{
  "n_head": 3,
  "head_dim": 32,
  "d_mlp": 256,
  "vocab_size": 4096,
  "norm_place": "pre",
  "qk_norm": true,
  "bias": "none",
  "init": "trunc",
  "init_std_o": 0.0,
  "init_std_down": 0.0,
  "warmup_steps": 125,
  "decay_shape": "sqrt",
  "seq_len": 1024,
  "train_tokens": 97690000,
  "steps": 3279
}
Each number is 500 + 50 x the weight over its row's rms, rounded and kept within 0 to 999. Layers, rows and columns count from 0. Numbers have three digits each. The size before them is the row's rms in percent of the matrix's.

# up: layer 5 MLP up, 256x96, rms 0.293, rows 175-220, columns 0-95
# down: layer 5 MLP down (transposed), 256x96, rms 0.288, rows 175-220, columns 0-95
# gate: layer 5 MLP gate, 256x96, rms 0.288, rows 176-221, columns 0-95
up175 102:481535464520417476516450476499544487431529504493538530443593511546587445587554400442545437430470560543602502438560611440561407475509493488545533515486391548454542523499529550473455511521450517474479456511554512545458483513572510657480467487571590486522483563472484435463506481535536461494
down175 101:475460514480525583466439516546490509513491583551551520557495421499485497483535532396435402517476484459574493569532518467498418507493503428460453510510399469538555416478498549595472516526450377481529489473436508510501595424418487499480470464508418516397539479520507516568397503445443381490
gate176 095:482501484474481471532631478525476485550465544489478519514479516478521458550481514527499522547549461559457545533461498502572403522533497454508508482553596496484496455481583509408467475518431480490513480516379506496461507556409504456455442409672435539482498563522522472419469378559393430448
up176 099:543485517527477554451411503455512489416452463575554440541519517478493414442438551456459507494576485508617563483452551506521455398567600440509544499531590444462611577487524573519512659628526461544536444515517496521527513551496472527483523490466551520567482493476517471557539478507524498499
down176 096:551498464491518486490489559456534478447558398544455493496510460528423428528422473429490449523553503571566547564446519466607423547534520466501472479459574488596446458504519403444422597585540525450495452467535505452462504561408490478505446515546494553503434398530452466426439400537483478492
gate177 090:431504445501582528464469479537454474461532464543406467535405467510511445539559518495528444527560476428511492583538523619456523507485500425415485491541572383482647494480551487474602515538470490480488505459478485505513418518567418558485485395549520479500470534440556483526425506509487598565
up177 095:406512539431544453464521484472399499554469521466466601422473515515499426396413507454583554601503420443529513449500510495507451510460528576602472568526488417520533512463558520467442545519452471597530468524480372524517555512504502597482448491465466467513509501488542567553530494451421467434
down177 100:492557509495497541456513476526504507516492505484543434624510486437528520440440528526566440529506492481391551431378517417528482423456460476492483552462508517545484527446451627520535482599458567562518474553543511483504444494421409508509357481531441571414518557554452507577481452456480474508
gate178 102:438482540440549499545542450507526493513463552388508465546489453491535482444505465500489475493497359556451381419477457451620582518519476418481545550500492466551498492454435476493425467429465469399530489439438509547506512416444433484554485523543525502399537503571523542556475452445473393502
up178 097:565565528532527512533488538560388410479522423607526515435501522477556528517518509473533545573551596611568557562512489557503427453454554534541440579503495467557482486558488501506429608551528469504484498550438416541506491518550493473542526577474527478628502471532425579496493555467544499563
down178 102:431536541461508460555513514543526362518593462541440518374527494500450485458561411515504541496437500480565484594581541535504539484520451536495446495509483497444438471534437473446534504552506477443503456462411514516509550477423610560502486544345583539494447453481537530555485455585537505511
gate179 109:600472512498554458557485547477471447544434485483541383550466534447563464528464501517422577501512432517484498401539507557443568552523511515569502439485534412525576481495448499455578524488513551470513550564517565570598590598508455553473512479533498538432569422405538521507503451464479588556
up179 097:514537557610521452410527462405470520463493450466539435545459436496523507488541524465583463483333436454505563474490463562530411550414538489458447503457549635505503487432572509480516542461444461511491532471519459460448525496412529472568465589512502485514462507466396426508529490553482519458
down179 095:509554476542519498489589533539453581548496483495562406455407523512552515510459538477553574480564451490448485499472682519478513540502541483510505505394532453493432537553482496488530539508532455362506426459567587440537447523477448483512505509527466537466500482525444478579401495460549550384
gate180 094:470444487475427521477451494626450444465493455491521481587486519512484475476555512515450435606435526486531345496491437554497551507489529423460473525523500466546459460437486460479553456552500612462524455567526471608573408540551520557504550486549403505508460478475456515562445589457445562480
up180 111:379549480533459451562555513436494475549457517518535457469548511569458495511524414475434533411538476470536508464548560426417546644540490531480473395514546585459496575569492474580470473494550403498538511388484528524506413477462551412448571492488538493576485548494500545436527488515523516486
down180 112:454530386499468468559554497534498465464483486446471540430467514575474422489516538542532447445564517503508584626444583483381504424437364492515511609491538548485487531540450557469488597504466543472516487483595497507496401457468469566524460423456499550505510524523457448510507430449520551461
gate181 103:454437544539554547528465558496495496456476526584578500493441483450541554454607384545380479526507484501569496601478443555524504582451512503552592482516496482481525441490541595560475466620579550467491472479425575489490510543525500542564495470491533457588439566510447482537572464519471446554
up181 096:526507542454546512443386549559488534495528506534553480499517445404414468502390469581417442546471532557546488540500524428576492534516548491579523512439461492493489538445534557504470595440534501491469532501530419491522542423425496559570413443364456454473505485545540468522521491529613433539
down181 089:535491472500430496517558455519541392445542525465481533451499486587455524539510437457451583481438513514422496487423397584463419478556583500488549512548439475512486493533507505512504501543474565486540517512552457542468562521710533519456501567505621435495523509474572563453567502522536543513
gate182 090:483402530535414582441554506410513455508607491472525550501476482530582479553516432426438518465485457517467478463546525494517424488457587544574599481487523463445469533579525499515465478496428475372576417495551432490538490528559398453493548517468525425545527486491519398516528459467528544577
up182 083:527453491509501573495448439544503492515526514484584493553456461503500484489586546486567423470454514547444623627457493523567535509444500578502572575510518473509442489458572499484471476522558436431546434473553471501587554511517516569366483429427531443466562446562450409492549497487453569548
down182 091:530596527484477463473463519504486551556527458475532517550461522516610424523525410598399463502594466431540542528420477522429493535507495513446566467506562477565568447498472532521508445486550604586507566511449481530523401555459500417475465494564447588443471528527572509529504451611477556473
gate183 100:437483557459593521487595486482456582575568529444498441451449535496535481522517576342551469491510509508533579513444571438586520511521510450498495457446501417517569427456519478527470532480459497489441526562521501511479490447561585557531578467497505494417443572496521591411477533505412427471
up183 100:525454464554539506522374540529523485506545459574564437549513420495485513461472499525541522524520485437463561476571550547513411551412502507453592512515628492510461470457565546549604419475502538480485391515530503430446622540411504414532504536528522493394536438484473440508497541490494500464
down183 103:556472451468532582479474487407520490516562497518560442527469498472584373491456497662473470491597470451498473456568536565562501535450628529474456436478466544587547511458618488570516493487541493516541479490462451532546457489400458446537561523513512516501536446527396456494458473502510536495
gate184 096:406572543529506442519519439531392466521477442496538497629531537479549531487438495504469483450505479467455442556492481533548528453582508675474496476507441472519533443486593524451601548492517531500507388526539576454442497509458509491509479483603516484432523571408550427498471483424462489501
up184 097:462551463539495529510539423562509513534493531557482569515503458607570453583423477502542518583469504539466532466430492464506565478570448477562560508532463489510472550510516577601533496477462619545512488491526519484382530473410511523585556473428599430544581468546493454535469538474405484593
down184 136:490543613469478504506478411616456517517474511472506510544498494487529503469496533483500560550417419600494428518512470464605409481402527488495469482521486508493516524551528457600459370430521430534515521469583451506483513452531462561524512558656532562505573468516543461455436506429498487449
gate185 093:486589467505455451553467413463488406538623468525451505482444496499570539548470485559533439510524523531474552630467512404484505458534482518469523568657480482516504425488443452495518548522560556588501457457558470408584506530573532556495529551495518409488463501536420545452463451519468488511
up185 091:460511469443467482516413553492544524449499489537511490489604389424470507505483540431396523547434350435487511533504486485619544489445461433573405463521546521491467472489449517481448406576462457495480500533525505557474561556479423457440470488595472551517532422468485501529451569583473506505
down185 092:488400499456505429486463423460478408484499548455435446443538491468489573473485549420461562501593571473523524436629502620507438512577569479602416488492499527542497503459475473526518508581507499456476568445452431467414600513475512480496566486480480470488511504500539573489468520528419529598
gate186 099:532503459470524501523481501526452463491439455462518509533488537389529399530533542489567546453471457497505489484493526521568495473525599538470561481506584480588579479485652452473518511512474533529507556655514534516449493448401560486547569423479391453478452574453468585424493529440478462483
up186 097:545548495638451506570498521559501453504489497378436581523509541616482547532497407499407467489520558471536483430549525506462477459510442543513458495509542476521500411454361462448522565556433534502525484462470542473444359514508504467605539522473460475442488455549544540536502438499539502510
down186 094:513484502465580414484454552448496430449515418450494488534488547498438571499491538416522514523457545585385507605475547518459525553436410485498387561556569513392500563559434442537580432503489509555550514479488494518393513484541401516448503501505512571507558492416456498526525473537463538509
gate187 123:478554520442492432461606413485411534510576552469421577529496492468461472451502492551530491469435426525524498564455523467503507475512616536547532500409460474554492488491551454438515506500463524533505599335536548552444410551496487563450500513551484507563445472433509563527429482412528465561
up187 116:535617514456392442503489513485452477547461569494467495475547573437493572544516454418497457546645483506512462506523547586418471552400462579445514523524539518499510490487580503514515505510500471558539563488556488571383473541497536439565615483462490513502422482524467388507489546470497544440
down187 114:481443572546483547531498480529544440587544528511524527523472566513540481398500530456510473535471602531491568573501476410541498483461384547428509569596496506519581487525512475517505433418621535503502420521476524471493592480647605478506565472495504475479553512562524566467564448519524519528
gate188 102:482465562476515492548448458520518506638573540478551491527436499494455511469538488515492465500564479413422507458477500447460462533492531475513466430550439476456584472548526471646601553474535509607572453409560506583584466446541458481465458477429538439496453527609559467469517527568490468479
up188 090:518542487531542523473512552506452533500499521586482579432537453508504570476472422497517480465537407427531489488530532533444532531568426439489415581448495525516534523507508436539391479411383516473496599442435573464565490519491513439543512452539555449506572519567447547358469536467523460584
down188 096:462540440519560510547407510577578468452515520496498536465505495580529539567477425490510400443471499580484463463489509609450431495568469473583563430406466480512577450526474495488452450481464559564540550536470476534472509470588553498519539537491498596453505462488549569393527527524406496620
gate189 093:490513476514450485525445394536432461471427435573487406564488568532529492566529496649448436416513471529487532425446437479491487465514514603542558481521488476507513559533589419551429452552502477540475501530501520451481497562506463503504576513500523551482390523611571498398476431502489535535
up189 100:482445530482639428538476593478571490570505507508559451513546526464552437480492479523530527538440431326391447416492623489563481522501491432570536491476492504523459424493538541444530578549575471482496517525500461483483521501437570388446485517544478490455553527546490471455486536497456513524
down189 100:496497516460514490486468532558487452506570456552520452407422430508488534476461519448579506467496456494518556524461546601482437526559504555495417502538510430500469461521566489537462489496520418414516516475487433363453522461490520484566461459591423508435545579332528539595525402479521512492
gate190 118:455551580590468507471538539473455479476510459483481473495556514485611395456413435431514526535526530521535515475582468544540409445504531451584382471484478402519469490577457432459524541505339539479481484532537573462460458489493556463589506475467535558421500465537526570468502509444542537503
up190 103:440448506416479455423514428529508510469568555420453543538488624546455458461524562442456505556520568522522514502461519560489542510507458506429454503479545391475467569507446501489478498469478530468376502476548529470463507456523486629545484513567506454474365533468468620404458456488515566469
down190 104:511503475426501564585506510547495399426470464425474503526512517598487522489397494447455539500502541529439559456354517554583477459524531429467541517505490585455500481507509433539512491535497507557475470441496496510453456536593529571434432516627469553573504500565567442483598475458573470454
gate191 128:511410491422530537573511526613431433486574472508414422553448479463517469556539524533522503418501495487462454486483530558468488570438608464434463496477470478521553467536505499547557417475479490570469466588532547531548412554412415498418503515538525552406489585473516449520396453485508536459
up191 114:576517555461470510505432457460615530566578403490412471565429433471483578472530473453472476471466490502522445464385459590524552442467490455435396609507479531528532504467496472500444575537467544507527437570435526564535451551443499499474463506503526556473478491583456470451427413543525462470
down191 110:552514467353508520473557474535496441404498418446446499470538548473403446455479506481538529474554524512489534412539544618440563554569523510547455490393484533452416574488475456556479557571489430505476554492551491529554468457559545548478460568505610468482478439441556419532500509472471509524
gate192 105:482510518599511471493462430561446533516488492466465470515479514423599569495381580411532505503502506444497577524538476511449533472451510395407556576508600507458521514468568572488426536527428559475495442558523512459491437414501474409589537470486442514481432477458479484437511417405503501528
up192 096:546536492503538529480476519473560477467415525451603467490443438443519440530560435587577480464535474528492376602531491454508456386583532482522495449517485615464593473520398421508568548451537557438500559460505478491523513431478548513527513471486493524563522444509457469605531543553480496570
down192 107:528533503442437516454557504406475517502407630494455533512540522510381461419494518583542525439500551493573459449508522529470485499507504489538507596521517543489529537501511524539524521530444494466498539547545508473555412482640361562653558470561516524539540475502554450545509494537487523564
gate193 110:488571521550454510525518476603446502478422438469404495537528521502527569415539554498467469437551454440523500565469497502524535526459561448618459510469451486573520521504469431474603550588462474512404525462546613496506543438523501498484526443560369497458498488383474527495498467437530430552
up193 108:528525556519472393485471469441575529461444508548508477518475488561544532507471438456402560505497478523432582496471510484427490528472566543467468404484512525435395453365565477585560567583541556502504491586473501524519466565572580455541473440525568495574447486527452399506534527527436484521
down193 112:518453511537470481491530446324509555514518548493493559459486482614432547411589535493481507525550495558563464548567533458519418512431499547519550531464480488520535432495588480538479467538507450475445554607438521536501512480454497576476569476489392502547427503537545448523455434483470380545
gate194 102:505652459576531506522525490553504599586503519519431453504419439583511470438519488471460477557410393458570490480503517563472468545456553515536499461491471557485562507575518504590554509547453559552451514464489508402469514491448508560483529337505566519501534507426549501507519522474440475442
up194 100:525570496599429486516479519578524551560509451497493464510472475535485580472545532488529538447446544497386454421519442482512445482491543513403440564545462585543440503519570468520508525526530486560466470504426663543496497451405590539518498419586602488515533492512485487526532438529561425546
down194 099:442485506600446509503523568510490477449453540623499536509559490599557534517478556514491506543595536526471476543537484506478513465467544549475527471539510547436470464556516533591488553542444513522503382535435442340418526445384486529449440558487502504603544506473488451475493420500526522419
gate195 108:472571486522493514513433506522393435495516478478496511487406586437534535525601592467455499575495491455480532574499599570575517421453552425457440506445499515494496418500508504539466436589430471434460519460492420422461484517441454567477515478473626541479490507462412568517520430485475499566
up195 105:493566484451477578441480481420421452478507482449522498563581512425524584432517554553425444550562530464528486420463586532516546439476524518415558498514480416588516389549485599486572516552447458530412480479486521399554380487491509470471513506441555497542475477531435495534521443504528542526
down195 103:482470561503504553516482532465609622603522518544563510472485486515590507495494538494422520521465386466519532526498551578572485492559612504503607492470456466533463477445482425588505526413484534495471439533543489464509480544424531458447535444400431452537497504465474466526393548402520460484
gate196 107:466505427445569580580518553465455551523519517460450441507453535408509483509527438598513443478497550479481419459547438592451467482550567489516487467486500490459599419545545501414536553465470568543492478548492466494535506503455490465512466366573540532574482516536526622584450381485510511511
up196 095:510536473536504605579458491488470498513534430501503541416463479564506575562417493520428543530512580539593516485522480619535504503469460483509487533451549549552414581520520430526404517493612579516537565361523521459446407511477500483489531556514482496512462480458499510583434580486536546434
down196 099:505473442504490492546458462481556521584529423508511507502502452581472507473416491512421465462452505467468523515608505559496487486478640503492547520577407626498459565429522525491447389489543511383539474479507566561461435511501547529610470486507521468526547423499526535405424573474509540465
gate197 103:510444581498520463453584515496526395574436504492441425556496497500490516478515479490576582396583455540491543559486531509511592500504517536473513405522422422627492411549572448513452504542480475457535438504544461466505549535361569460570553484572533460475515499487484536513480571554501488553
up197 101:446546510511406470524566531502509509539509578574430474521489380517580473576575521558482487539421518504680453438440526510534509481442436467529555519501490547429511551448512578501423463514396500532457520532491553494485524554482474528520498517526461505453506527480529473337483587453534468484
down197 102:390552531512601511595447468423562459489522463505514509479498358563478411480466508504341474520482451507457417501545523472478497513504466531537505556494504485502566521489504507445394469593485581516461548442469511509440556604569471476493448493536506486462423480481557519513598467586490481528
gate198 115:409428485523494521446422522533465485514519475522501490577476561507544487526457445579519508536503559576607415514491512538577552477386625516402615441403454509516523491470458511490450502499539579462502512480540500480521475468483496514456565529580522392516431579477535506566479423459421468535
up198 117:598508559505530504498437556497446543563535520422434464510532459539472518489506448460463484445550453498556555439488530460512470444539517464573487502568519535446520537560555487409468516499478454414470626550558445407509504528455488590480479361469422382429515496482493502490625514521565530523
down198 100:452561561553486445557510531449525462454495532524439487483543562498516507478527532518541628529482577523444481459447536525460469483557529529555505512478503529398426596591478538488495432500459537521487469445519512480449466474692507543444522607498532543494447493422421489490604491527511478617
gate199 104:429465514551508475574498525527496487448486515440402466431519551509500619593563523526424430568507558498562593472559423450505513544498481507464486467522501553568542527566502520538506491557422495449572547573529474493513609530500503470463451334510447509520533588488576517471536427460535454457
up199 102:372412535462553499576504494499515489460482538531479503486461552554459516530449515438501490428477458486578543443443422508467552614582490530514561525507464502490452623478467551554445554550545523421542455535636479495461520519531448546433463530496453569498456428490518493414435603429511481517
down199 105:495524506397457541486486496560465482573533467486523434453424500452407485511568420464470522541468540485514479389449603554467503463382516474548532521480494507525501493473493505507541496492519492506485523465354522541567421551498468530674509518558550491583523451428499524613526470576533508468
gate200 094:515564443487486483537535482533442604463469514583540462535492481445487492561476442535456493552543545546515529483532471504547550466574604478424526450570494435536552457533443453444537551544421509398582554547500525550507502427604494530564474435483563474431382489429507518506453518514426596580
up200 104:445491529521433464500423488474495700530528484553455449485494502551498501494506595392564499500515390527474479488563530532424526508549546538466521460553551481489441415498559521501542464463571517471467490479457524510459559520558501574443481464426552562464395462522592523475497574558553585474
down200 096:585531501502507465459493517564384532579436476522379474565526539569591561537531564507479504519528427534521519508498401466504592566546406541488484534503629471473497537502538520540461452469590500493431427476401482478482467468598566527455501524492513482457393588524541510507480445531525507473
gate201 095:512469553515511466435374497545454475567443493429542498488477554500497431454581530517558580531526454557548513504518476579448583535462516479427482552463377565621467510421464483527536533496437664538504502513548578480454536501437506515460449559560544521484525477463566516513403518501485530480
up201 095:470391470543482485596553530534526473539496440434468586429502490489541493447446518472593526585439521506524530462509476395412441423456502543467416379484499436586503455516501512462488497533529551409437479485467480384538507566514550534449498481558519459545459415450487445438517566444450493515
down201 098:490484575478534530483364464626431462526529528495454552573532511443508558437444499467419337449466508493492545469529526490458528443494455507467437351414481426513539517421469545480507516469465484480527511491506459521560450534396455540544536514562403497479470532563504518520562501528456492467
gate202 089:384506474576484486559561541408465495565494437456441547559490507486519427505532523475467486627504500497539489479580455573526478496527614511495530524493418512455576487557517495482502424450542524493457598483591540473548571644484391509466414446556502467559509519501539544498571466503487541519
up202 091:471432367465608525531504488541499497413536546566493536386512494481493589435504521485477491412417460545466436453496501401480433481479535569417453455511459573471473556470434574507577474518566518476604488501533524522511485538540415519517535457501438514546549444613535465449476462466519440508
down202 085:525483539497431480459544409533478471518550408497550508340516603526417614503570501528519420487610510488539489494401530559502475521430476483533517517537520462529379453513498507494540467495536523469438521478413485450558475453389502504552543483458497562536525489438510467535429541497459534405
gate203 110:537515572480531497537451487388439540373446446502548503560417568567495480566553554543518566501517539544584465448415462435543473463562545571494577532579518500506550523431518499450538479585444562429496440569569454459517522527507594521554472488586463521458510575444445540513483523473457477529
up203 100:515543481497459514503531476521426562523426488594508479518543510471535517444497480546479462488421497463450475548486457528431568501425469572433450474625428511488453550519547536540444566545497469549578677560485402522464462491561555468560492517557477535583597498574538466448422506529504449512
down203 104:546471538453485517638485519523506492507533446440412524373492443428451484543467444616521531476471507532538518462539607485499503550576455519522526470438488520506519454468440441492527501543557429529514493519529529600618462530503498447541477570444475470550428421518513394399540520467520573546
gate204 127:489555509602507480476449435487496452447605485562520451509408456509585476446447529489459515578568376553507518522479429453502584544439605520478476481529532551579513505518513480519555345528548570521434489505520534523476417451490506489492487579491503497477425439420516530496498511570394471488
up204 120:477519481577407577553447523551491510450470407536562412438588485478421473405467516502556560501548481469437430502489543535538457457485449390509577467467459447503536469478556548560492444476497549449556470521523432513494452506627463537583505529456498561452479451442488506589440577554455549474
down204 108:525508441486552545510464525546466555509402468496519501600492485430496538551512450469451374586501480461540547534519455359501501512503389495474468516511564473507615553533412536466524462436554517479563458474518475532509525522421510537508535434501378532433493462516411544603435538528542555516
gate205 110:589528440481472471587412446652497560465511524530473625549471600457574530467456567556521529400545436485489463447474436520489512538496488505586447543510473501533504467475504536557574443524549538482539476571493481475572541464479491515601450476533517418455502452422526435545495477468570474434
up205 105:497537515437471545399531521447554441557557411455467462568455463473435598528487436462451425481436510563485562531499572453561479429513468512428482507532446528538420505562444470463499555540525527478510506428513492468475461474508544546534561580414604413578475492538414516574535403482530467432
down205 107:481464463480523506507503509527476613522461440407501540493434378500466495595466532470582505520473525414531532645483548552442520504525432506549609563501460487587426504536537495530448496478542450506486547558579523432398533440429511487481515409481445452500458520518453457534486482604474441480
gate206 097:421609497460463469469514565535460459523610444519514529526538532520518457550511518464432495543538436533494496542361532585562492446502530517497537497527459467470542479541551441568415561449489451484388445584566554478533474511491575481484575471498522455540603478503566524511374505443549486582
up206 098:521455431536500564541492584569435400427456617472554498548493635527520487425460547598519484490522533538554544513503518493538496588529583513485529571495522479467461455603501523496500385479452470529453448568518565524570529550561541510486496471495479490515423516530626538484462523453512586482
down206 100:535491509570499436536513513479517451417496428543423513564486468417476466502571504505448433472452477599543445432520460482455462562597551442477491500504520617467479640569570539511495460528475585451519501513555519457586586486464498435513329475477570503494490521539530555503513482488499542529
gate207 089:567522533499361500525577493446485448500525481559467544503451526563457485472455387440554460510488622501479520557593491520489575515639522443420504487449501498488476446469526424514425519461532534533479452497510419430519487460476512503450470438504558442446515411498517444477418490395590535496
up207 098:504408497473506672467413389477449478458509524513485483446401520528447617478536484482509461415574424410500567513509460453550547568591473507500495480434454529488485528492489468454412527514426552533481436525498449507537482529514506476435392505427478464486483496459543497568461538566507437469
down207 094:594480453484554454528446550492482489452451451483490516574552514446479557462502498484539464563436566539571576529384475449443443541408409541496447532510541462605490479505526564461509494513487527500389478400519516447555515430448463501490521485472429507525481525425447643541588485543488583484
gate208 103:552578532421490553518474420528499494459553483573518518500489381489608535588507428530491491458498504523513466552546502593458594542502515577492517517516573471497544516485462532379592481520478448452526461516497469463603483532347428451571494507530436507499519498538497547598409518474525482543
up208 105:480519375498556546478597583452523396482552448387452501527472446554508546447480520475471493544421474503471526494535532498476357507604527481466458464548469530521580409537468452452454497472483525401506492554598561565421468504526521525575530450491520436499525429482448491497465514525528482585
down208 098:539478512535476539435499496527463605514515505497518540528511478497495574474465536501470409540481451534540451564594443487524506542461456403498421481521520473609436493412423518432480422469516541460529551509463524504520547500489424456494461537627543450395478428578530559478416625574445509447
gate209 102:497569533555391493551448455492433424543492514435491501509578586567520444426536528485475605504478466536554448538439456479601486464467546524489463522498493502428524477489510552458629430483593557476394456457561462514423476534615463485498467474495531461429438557498535518524590561508520514477
up209 105:466508578454510529535529594559508475468552442486432491592510531482561513608544543453507470531518520558499498505490608474507519469460512503479440601491583484574408530583492539577485454518385459525477552450468572470564531591460510494528538530551488488532551483495346526483380492484482453525
down209 090:460568451458547499470469512522462444461482526453514500461501505566496524478524433464450698420444526508459473481487467569490498511480516514499450532496531450478509608477471467457493547457484490461468536438596456568450504536707527499552498547467475521457483454401521549522591556546505555498
gate210 104:483514495486446509551584489467521487454508394541424408546473615469572515561444453538394459455554510515504515515547540586452604507519486477510468531579488465500449552606448500506468481501486561452495469463509522388566465482486568506519602454526595492473516622512529491465455462569514516577
up210 107:407537513625565411500509517461540573573551503566521568436582455495407468519416496469566613472485549500453520548445487497496427618494475486493487489509466437497454475460509509510552433464509526489558449505495422556393488493549487473550468533480444555506473453462469475439517488445466476644
down210 110:574471525480520619464433448469389492507528580463503478467493561459441479474431482568558504448552460453543450473469537534558548419531535487496419430516419475512488432467542509521527522505489476537478514581475414518507580498510552491389387527507489509497497493529531363427573495557577523410
gate211 078:495578474486448431481482462607515534486385572530568539496458452480481546519469523520559449539491431365599517553552524420595495502516478496475512543417450418404481507455503462487519456500494484516514418599500391426459564445506503452531452558553567499429459466531462463538544473503548480515
up211 079:523496512529419550568533442523499577521475501523495469503523513416539432455468455482531503493586505463434524459468454409502525470573420570475437482517509579457518497520575461517540509493529489508464585423508527468522554612552568545502447432596497478438394443387559583528464494399436450447
down211 088:531514503556618443492541537434476489443502503449531489448391567531556498503520489612528522520555512535522431513491492422547445489466478422517451562452489413541510485528583513463465394425506577465441489391485521480451564533485519499419536467468475611512518650524481500470500484459444560548
gate212 093:486544495530519529560422502544472512504532530517426506583506540502488478430502568444526534495504494573575581468615626470538507545539542580533516436525582455529552494456482399429476426475436462545452572440595552510493481412480436499449449507566493548425445530449590478493486445536519570539
up212 106:437551534543522487568475453413475463398487458567544462504433407472511615511521518533501451521504541466507540419514525479443418524501477456425491462519645566467560583471509554496516460518472493492519477472538546382589604552514561507470482427536481556533544472568507520450531538489570530410
down212 094:573542612463466516415528538429494493480547602542544536469547524454556519534610503515546387477433511547533406568427448551554504497482515510540472450505479495465383470469504488481554518456487577407508502510420498616517494444488512472501601417487527567562498610525496458515535529519494474500
gate213 113:460510514448467464528500501538468437559498413430483532407511589488483499496521504508546420489622534495416477457408547556633491497539492521502568460447500413563518470463424374441508467504532545498479523531601495493473448470471570455614566499557562508536501522526541482434550522405494519477
up213 110:543616551517457497479580545431468527541505545548494456567429437508439493416573452551501608456464457453538507455416482506478459557481498528480468608500546564486510559396518624528522575517484399501555481550454442493463522540463478556426453415467439537431506526531478538501525484575475458485
down213 117:529518490554431484547437509479582476531488551476456565379540518591597480517522480522515510565488514521517437656464485431483488581597421541464485429575523482426508491550478411473456554445542549508523459499516534468558534477537494517508451429482490538437440406531583578558570459521493539512
gate214 090:525418469468508513554531551448537469566529524483564435384494497544475429426543462442332478564500558492524602513481452488479400523504544631581493463457485473522539540453558556547558499437555540524549465432609491512481552539536585538453545517498469449496535511546547519500489517460464523484
up214 090:443561496449535494580424480394515528451483455527495420473556458475561514499500422514505516538481479461466479521555533533480616509563506429576533497456546482514552493580576363452488580545405474488460546567510522494543498472469536548486492487436442431484532464466385556450520424563481611461
down214 098:526537489486534611452523511487485582523434479505549482555544588562431550415445507487551569497529504554501518437436475540522498414500422451514521518489547495554470552455383575514529473562435599473480516537560601518368405529497497440480463435506533568525555500549547436513556495460426507512
gate215 098:516493483503604498552396469473455534532513460538529480494494527511527447497404485536469476497478448569436540475504517516527519418532529554525468399532547336488579453522497519527449506546563605606509501547484485448541479482511499463505544493540523556548527416527397534489380511399528457605
up215 104:451514560534539477506549529574420565350520484463453422422626416542496508457542456457418496500527528515445498529554516489550490510595498471518520483455393505507464545446409518436452551549470456503453559393486452489486521491486535468493470488543472530437377515458439608499509485514542540481
down215 104:517513518565440489516517479563425551581568414490503508505523521516503530497530517342500509569435495503414578350476452482505483527529536572523475551499534474544451463520514510431502482526517530505456467504434611441497492439526551420540447515488565360517512553469524567551545601465538545464
gate216 097:482573454501467451566536504510454545445445535538480431593451488526666499577536525506452523527577519487481523466486453512536493364539551450511426456462519420517491489484438545465544544596511543504486526593531531462529505440378445522498416451487445565407512479479472453537587470524511533465
up216 105:547513578373515376407463486532427573501554454447547453566498494525508487559496449496473437601413453540490561567441607551454516532427509509496488508439476489438415516458549550450482497543480505539431481558487516521439542520538443511415543482475486508511525430496576492492607494583509440516
down216 106:524498391471501452473588538493482439519472434454502373382503483511572491539503478528516514529491506540432485549502514503493511568579458513552476553473502483585448519426589526445476529565475532470516450487394554490416408457504396434505509486525583457513467392583454587462483539466468445524
gate217 101:500582606466550532421456540514445449393492512603559542602517406500496460462464559471413562513539462478423527425474509547476547531569542526495500491475414481500516568602436476526526521635525503452490479456448463501602432536483481437520559507450562541465470511505555439505435503520491514488
up217 094:495467479461412632463534538515544453607438477546494489483496537457500511552511532606535585455525516543560530526565536540504543467380543585469522507444468485469439459478578508487500522555547529375515483518539470511587483460530559516540586552533567523535425584624476504538517494505451490567
down217 097:593535489458492548513499425472383578487454451476580421557478501559550608525558492560524473496514534516517541501492478536575558506621482487529548576374501512535437585470477482478613503466521555386485531548485531504443458508564555559464537449463530526499451472484449419456483468465540560473
gate218 091:575536619450475511529513498445542568508517545484470485567456526445492471553447433518474545428509474512485442440501484422493526453537542556498487543550468510568563601467588492585410491487544548514461570477424520451418447539502499501559577411633541430510427574447550482543468502439544543506
up218 096:525461491389493529482556513546473483505527558472492458582404511461557397624511489481446488444553453499545466520510521433442545482485469513428547490526575546540452436529528482448402496437528484541551466382534538473481506577417535469507544494599564438463520493451523516434500510393471606552
down218 101:536452546543448499481586539543503502549528432475503465518443527482580496584376470507591452439523482448501607518598571473440461490559403507468532470485453504609508456497491569492437494567479482475572485451438476424419511565401517446494486496460482484524529542575440414519451447526492496418
gate219 108:518522502480588437609512443477437499562594423522579571557524547577544505518467381559477493585520500467546557493591450540491482457465528501602444439427510427451496435482423501478451537543474580457463439535429470552545511564563480581467476461499505561501455525535495519467437570506510453524
up219 095:534489516434543507475426450488468502491434596517404451577377532449472395489526531499454517465544552502562521538499564545515440403476425476425444476506536396493520500579516552500571435471503488453452519472433459499519495466472441499450447483475390440461454463412527462443609442516555502532
down219 102:482508452544496418565526621516545437487508554563451540516548452538528522525552439627434510438445479546492476468372489454396502559448460532491482579496490551469538528578539588377482492512527555485492500448501488534533521513503489482514435546514577485460465576484538446435586452484551491399
gate220 089:479454562458517467560470466476536367520487472440519507529489532496509532513614428551558575631499540490521551542523450423497497477483451488552518585501539518444564435569402560582580481433562508445521442499488425459455570549532414487478496529502507510517464506515535340482530479509517466454
up220 084:616514532494561603525419377477574512533473592374495550454455482499421544515510452522468522517498525526447551506489513494572435528513557612414534422498490504510492547500485502547498486432600486498450422487505439496470513472527550474521517482497440521538537528592531503398633501520539537477
down220 086:516588482556481503584500518529491641437508446549391485523476422424472482569530560525486458490589448429514505539515552517415543605586492428584467535392447441519531488512410433513438541517478507473551530546550560509547513468511493511441477476462528465463501568433444502473502522466456465412
gate221 100:464535540545546513526598576555514443488487497594555559528520539433520517464495595484576467488638466567461509534508467509490461429457527526568432510463513506497506455524530515543647471560611571534461539500429540465502455482431549465527424470464590575492416520532486506490486506569481463409